Weights of a small GPT-style language model, trained from scratch on English Wikipedia: RMSNorm before each block, no biases in attention or MLP.
Each number is 500 + 25 x the weight over its row's rms, rounded and kept within 0 to 999. Layers, rows and columns count from 0. Numbers have three digits each. The size before them is the row's rms in percent of the matrix's.

# v: layer 2 attention value, 640x640, rms 0.0493, rows 531-550, columns 0-159
# o: layer 2 attention output (transposed), 640x640, rms 0.0438, rows 531-550, columns 0-159
v531 104:475486494468498498481536490535516491454531507452481519514505509541494544523492511513500511459484466500512513474497467479544501500532525481503483483499498454495507528520507529547533497458543520528531498490494506495536495501486556515507535492510475515454496505503490526529496520521452525487493521517520512555470500532489479468535511488523480434485492506483500493523511493497491506463456531507467502475536533463492483514525511446471517480476535534513516550478458486527492492492513527
o531 103:505575500478507518509484453491481479504478508479489487530515495511483464502489520499477483501468504546497481514495506517479516478566477468484512527440480480480528492504484459511544478506466533516544524462471514472519536472538503465502547497492504490503501498486545495524537474471458496523502516500462504535529539493510497512529512502529488527502503482517487483485553481559488491482460512516469493485530493470499490503524529524541485477510500458520458531505509506504495507491526544
v532 099:532512487467478480505573515512527495529525476528474518517485526483486495498534513457475525469509519501510526542500478493482495549549525467531559543516543469497493504481483495465471487499512487487473552464543511490498511531471490479513492523468475488494499465496510485505471510521489492485503511474481504472501486463509455458467475498542516499468480492493476493503518485559534450536556554551515485497497507516516465493468502504512512497553565532521502470519501523470500491479483512
o532 100:505469530484461458493511552486507511531508519522541509521493513457463462487503511476469490470477502501473494544517525456461522478536494506506507478520488501469472488522508471512489526516459523479476471488493540459512519501524486500507498484499473497455465546478490487486476518473469485478504489534499522479487500504514506464485504522482507500550531473475499491508530494530517523519529512494536506493493512539516505491461471510482460502491496519485498487504496468487502514499490491
v533 100:493498500528488485510533500533490514509526461507483537535498511507506488492507500498479512499512508463549521481480504503507539491492514507500476539555537502503502529476458527522469515511524489464505490488563544498489517470499474488484522469492516532504554556517464433470501515492477497504487502513495534507530498493522511522509451492530489468503497452517469520543493545497488529503551525529503493512528456498489447531475486531511499536512524507483511491477490505461487512478483541
o533 098:538496523574504477521498561481505511477502497522518523534500528494491547477486511502499528475479530519507479499523487449476468489474482458525525518531499501477494534503496515473553509491477505523552472491500504488476494496510501474464499479450490498464484533495490510455477501462484481537467507502495495488531500493499513503502515490486455493479515546490514526515502508490536486477487473482514491501485491452480521501539492483462477506468538495530503476501470482523495538460521487
v534 100:488510507553529546484459504490490499495508523513494469476521520530527505554471555487469494492511535558495499455487505557538493483518550559483522540450505526554486495502478473499523544528489475537467489562495497467480513486475480502487472502507466470512535492543531513486538482488517429551504506480526530544482459481489499470488472460480445516503528468523513507542484516501515538476488490455498501492470510500514505485508520515515499536517475515514473509519497489507515476505499542
o534 105:511531499502507491493500494475501489510504505485476510479527487505509448467498487512460548511484487513518548474474498510503517504465542518527509465509483487460468496496498516517507497499542534506477483497507525507503495509517513448495532503518463520527495513470536453529433511515494459483517422495515517529489495543477491470518497512478492457517475508481503497486539537505471491490532483528484538504495479496527476476462501478513467507512501504491484549449481481521453513508511506
v535 103:411473497489512496512490503456523528537496498474488492506542475462540501513473519531498477532501478496486520466456487507514526533499517447507489525478508534512496477447521483484518512525519494498508502507474507516514486536496490498531468521494549458457524479517459515489505489485491480490465471475513506501493490512453484529488494489525528532534467472528493524518452491462480459508462500518494528504544473491474493525500496476507494501526505513511508510516521525517481533479559519
o535 103:468493518517453502491489501524511473493491515536482501551457539471495492492509509474487510491513524533550462473520497489486461508507473490479498533477572504474499503538492500488470480489471526511524507465537464494493519525520517492462485498504489541500541543520531492479487521503490464476470510502477457462455478514514512508490486481490556497533503500511477506501480510519510491503503489508535532517507499493464528455472500506480519510502510483538510551507519540538497486527532470
v536 103:541530512504478491532496484511458466468532516493545534501519491476505457518487472499506504471535473526484503551531500514526487536466495509524500475497472471524551513452503527489489473522489479476501479468509456515484530549492482496498497484488526480476486513490494498500502506457560479499526463492516502510499521507516527477522522516504508488496512528482522486502449519493552522506513475519508488527525542512459503533492510552487466529498527488507452554505534484469516521538504467
o536 102:537490505483506509489476488532511491487485530473511520476499492497512491499511512514476480498537506493469555489426456475463480538487490467455501497517534494515511462484485489442489515483509489496444506477525472492448497524485486497517504509461553466478448494523504485557569517534479476498460508477504490512529479469499468504441497524509493475484552496482539469457469524503476489490469504498491476542480496510509516478503513483506530490504516481490489485495494519472526530474531448
v537 101:508484505504489529503526491489543472535489513495483507507520485476508464485466511469497487520494543533532499555538499531507469518551518510525503471508523545470496515555484459497502479478523553462540481511507492490515500480549493513496533466482494460507458526506509526512533532523499515523456492516554494533502482538522452520487488457539522498488462506473512485507495473530510539522514445483472485463495477495457534515524526488482448493504537505531506487502521474477528470510475525
o537 103:492469484546491537519500510483494514480489521525502519520545482472463474528468493490515478473561503478480503501560474529513485480536510463537517532519494487514545460512492522509508484481496446473496465522494504500503519502514492507463478485495527520507457501490468503458477511490528522534521509505504477547467546471487483468487518486443564513517515508484498496505520507506504518497523517554481507468554493517499524455483478496498485467528499493502489505490458461428487469498518566
v538 105:482514501502504443494500522516494477483530512503519528533517572478504523483479486464527503526497528507502518499501519477515490482496522489485494478488535504469544511499491495502502486439483481506501459535480497522478501492493466528543482503499493544440533488490500489505496504516545484520494498512528459516487481467466492528460531525492453483491507520499449515489501472532525476500509511467548500482503466438534449519527489512497457483493525471499487520526510470512504483509509538
o538 105:504436502496458431501464571524496543503501478481525489477479519503544475525501488518500490506541531458445483504470452518478506481541504494529489492513496520479482501522473502465459522449469500523492494538511525500495514484473512486512513472540491490486512501505481520495463493490494534485488521535542500493490467491524472482490487520464489473495531517448479448465477464501466477493478543460536528449503493533542468480459577489479507533478547487476518513484477519463494532466507475
v539 102:480517476496479510518506492483477492495480519467517474531524480505486503526518473471505522517454500489507496520522478484498497531519507440507529464538455503528510536456539509507479551550499481484500480501485489505452490488533530478471496487504501571500493509550479498504504524505531492533502521512507522474470496452510510552497466509486495503433503502542492485534504470456517472555501460528568447497511485486506521473482513474506519471475476502487530519492492508514533495453529489
o539 103:559516518458482505499580509494557488481495535493563523468500490487519488486486471498455468481517515509495539490449458480467521499547468491519485467504526508455491509520467516454502484487507493521508490529487479466529476508484509532561469519488504497523510525519482536483550519463484480465472498485538542483499472502513495501487532500466515476517512529527515507524485521498510525544474473493463534524504482543547493501483544529473520515497500506495512525478459518536535459500522468
v540 102:539511513531489476485517529509478536510539472491521474514500484585469524510537491467515509484504495551505499465460465458527523493486454496466515493488490549494489498492506514463485507473526521434554493478490514491517486499477486462467499430499508489477485530503463509461511539518541481554525505516500528485504507498513493492530497526481519520522486480484457524492501552484540500494500453495497512462493510499503516506498486484517477461484497494493502466518482503506513475463500484
o540 102:481505507501487483504520496525491517482490503486492546476481470523513482525510517440475507476528510489460529532476551465514535532522479462513470493477448457475474495514571486496515497532489513481537487482496491523478483497479482492483503512504477496524510452493474551507530502513544499493485507509480523513511493498511500498500533492518514470529510505493513545498506533489528527519513501523514496497511524507459496493475529515538476465477470514523508454517528546507489499553525481
v541 100:519481503503496527504492480502486503526491538519482496538530549486510483526488502505515538470492505510477536490504524488506462504477497483515471514536504509529442419520543508479470516529454512476534490439515469457470494488484516521511489499542524507494505495509494520532524475460501486455521490508528496504486500495509499495507487520528507500490529526519526508508503541507501464500485492493495526524514486480570534541498495523540489503502499541548521529496496507496440495465483530
o541 101:511525438492526525517508501489508478499502512493483528496493490542474495544472489506489529466560468485472494501525526527483498485487506550516503522548530484505503478469480511476464486467568506498505538494499483527492529518466527511485555495480492540440475557488481469481498503479479501485524507446485486514503506509497533530466507477522511503486537446499539493462482494497509542446482502521515501485459552519485509491505505479473472512480531513467517528568489489481514537417483525
v542 100:486538480533487495543484531501542502469483501476524492490489523454441521491529553559472517518461496521489510538464471542463505543509531493502453504512523477471499535501494476455477498520486492550461515514497499495478493459508519516498502489476480488517518515503522512521483502523494502517516543513499497515521491457506495480501514509529487508523501509464506477510496472484522454489462442520496493497460492499513459487483497511527488461510481544517506570514479498494497492496527514
o542 100:506480482495474472515498501483525532500489547525492500520475464488506513411493479495495471530473459518540511569472517472481511511499497457532470501484484496469493541487467522511494491529521483526476470477477500518479483508507494550501478475495512494491516541517492506477506480493496504533464498514506474535514508523501506509539462490520468493492503484493529501521497470505534492455482487518488494493519479497489502471497458530504498502465499514568508526487496524495494472488495508
v543 101:462512477500504453514519505512494489532479482515480564558502492528501474526521462499517461470479472525447482554491495508468498455510479517517514495486499471484521510486514512474476483532504495490530511520513497436510451489491456508492555494519517501531470526508494517486507474462493467520508462518512501486488497491530529561506504460472517493480492456512459486524523525497523542464483497497478506538497490513488487494463497504511512504512481546492506521497498531417522523504489503
o543 100:491512490521534500533484538483496502479509491501518537487490430511479506494448521503510498536499529485490511504510535538474544514526504512534452515492545555553477509458527491527491488520519506493465500485466522467443509498521511566559539470497481488496516470511514486478488493526459498481473490444498529502494502504499454497538473493510493518480530521509483479455491534504488526495475505522530458494514554536496520471462535510519467552468466489515480501487495549488493475490534485
v544 102:500472481533505508485507472496484502505465546545513545500497504475511480575534502493491497485487513495481496536490496494452507487517511532496470492511476479530535464531529489493533471478513512540531444482492512516511484491499520547499475485536455491503538552506498502501471485507475557516502500504540476468510498492509469549581513508509490502510497501477514486518505505509454527528514500478456538469499493500521485487527496478458542468492479554560508484511493493510544528541505474
o544 100:493474553489507535484487469493527499522477473506530518559514494478501465514492525496476516516562509477497491471438483503498502519526548488499478524474529497523505529538493511475499483469490472528479471459492482511529460478495478509479535501450491504504513436481488495478508519468543495480498491472518559493543502497488528475507508450480488497497447519547503580521509461488460543487495551508492545536452504520503494496478495497549484506533514516499458510517483501514487491519447508
v545 102:510515493494527502474552550470483556485504477462484486524500492502486470492501447521563485510462517489489496501504473520541459515561500504528521525529497477495460454527519503501483492417512471508476491520499545504511471531553478497538539498510529514521498496474468560478505499521479475501481484554463542490506472518493481538479471490509491514506493530466485485479465470497447512501515485533445525478462508491497525491518498503489525537535462497516518504485490502523506511484483489
o545 101:525482481508486502466473495492513518499474464504492533556516478526461492553470532480557486489513530457502534461518490514451486539480481456520454518474488425526479535470513489471494520512518538518492485476500518516494514536484486494500497510503556487468510517518500501505555498452513496476498487527538547495486474486481492555537527493515520524500497524542514487487458497559491519492523449531496503520488483531491485510503497516460484533435518498504541475537515507495497449525522512
v546 101:490518502528488495515448520454502478516516509529495496499490485535479550477484530451498507498492481529514498518515457456492472511486504524531477527496576499475533510537494502546455483509513458516533458512511510525516510478514494444528571487501494514530506499480478536505504511480494481522462519533548519522477527471500489506514510488488479510512508481479547536471556501503494472494491494508471474473509478464515493508501544473557515500534500509505572489480465473499498480504471497
o546 103:477542502495521502501507523525476468479512519451515485480484447502518482498439506459536496484484520506481524507501522474520500473454461492524461502533552517534511531490489502502493495537502480512461514500506533518473525499504527531513528467466501488492493487493506500489478541529497519474476506448468528506479452495467475517490460463494495432541488471490513485467481497515530502520530500530473501482495454501486531510474455501527479477474490505496549498506468460510494522484507463
v547 099:548512512475491486533513470531490481526559548538503488493531505456478472483482522479514549479501521499480467509553455495474455522451496491484541459475514459499517523464509525465491514503518496481497495510510469499479515501489509468476533517531508477484547509478505463534466457498504504542499467511520488489527489483508505449554495452484492495449416508523519557511514469528458505514479547509555529498536470495501502514479485494512551513520502515494511494513504557450480497467536473
o547 099:527534477446499514493518494467485482513501488531488552471498456515473487512487498513497549514550546515490475514506552472546487481561560483516474522540524544489498518534471520482528530545509517501494491486507515500485519477506536491519489479510541452507499512506511443489541510507467534504522508518495457503519510520509478475483457506467487487538535488495477508473520484553460486535486506513498490496525482494469528489535512535489482473488515474521510538524498507514492492475483509
v548 098:513506528519503482497508453506540507517456514516489470483489455510496508475487483509464464511503487514509463486506530490501514447498501495507487513467540486456463491492499514505538440522528492506521455508474480542455480507445497505474462510537527468508516479466469479505531520485527517518492506548515535513502517512470493477530512484467520480446528478454550503518482494482513516511488505463495536483490486487504481523514486519528499469506491541519493500518472499495504520512483522
o548 100:504522515475499523478530484541525526505492476490498454490528509494502521507513513516501535514501490535517483453525570447507476512418498510510488544518458502495486488485518480495489505457549520511513467508527545526503523503532483514517558520521522482454518484502535487503502509485490536528470507517516494519525513506551467497502449487506505452527493496494479483492508494479525521502553484501504486518538531509491469470509505501533469518538526503561482490491503533460491438507468477
v549 100:513471506536575513516506509509489521528495518532508501504509473497491460482459478473529489496509502478498497495580481501512494506522474547484479531528495529529502534514559472448519510489452500500500538538505527516515508486478499496458489483503488517537502501485538521572490494488500487491493459500438482540496483490483491495509480514490502496472497518469492478478511513455527516502498522493513427503483456487530584464496511493541486483506504491521505487467474530533548516509493508
o549 100:484479465486510453533480511483459459459493493499495509519475508472519498531494496526501501484522521481512469505470480495523488513457503487496534499512477512508540529501519485484548480491461554495501486507467492457497501512454537542506493520504475466515504492501507497511529479531547479469488496492517498489518516512471501498506497503523476480470505469533503541528537502504463525491477488500501501522491478505544485467483517513453521479506516528482490471491533511524486503544519496
v550 099:511486479476479501521510489512474532511482472547497485513488572472463456510501496486509463506459476521480481487505551517523527490540505505468448551526502515497515474502503475485503518528523493488485481547515535478489496477523503451507507526524493465484506525497467484503477516474479506501498469510485481498536498495498487493510477483510501490530527553531467487509472504565503445484538492520484506514545471536442520496479511514457545522500506513492523496460491515490513494481502488
o550 101:494481536540512454458538531503450526517487483496497505509486481451479551517509475519491474468478510515456484511531532521481505488533523499494500496518496504497500505496504451464488491511531521529486493485567504492502488493493476497465496481478488455480476490494549477469475522471513538485508486535493492471492504502486474482494470508478571566469516486509518544475529525492507512496495533557466491514530508520443511492470502520460469526498495533524532537464516528449489455460518496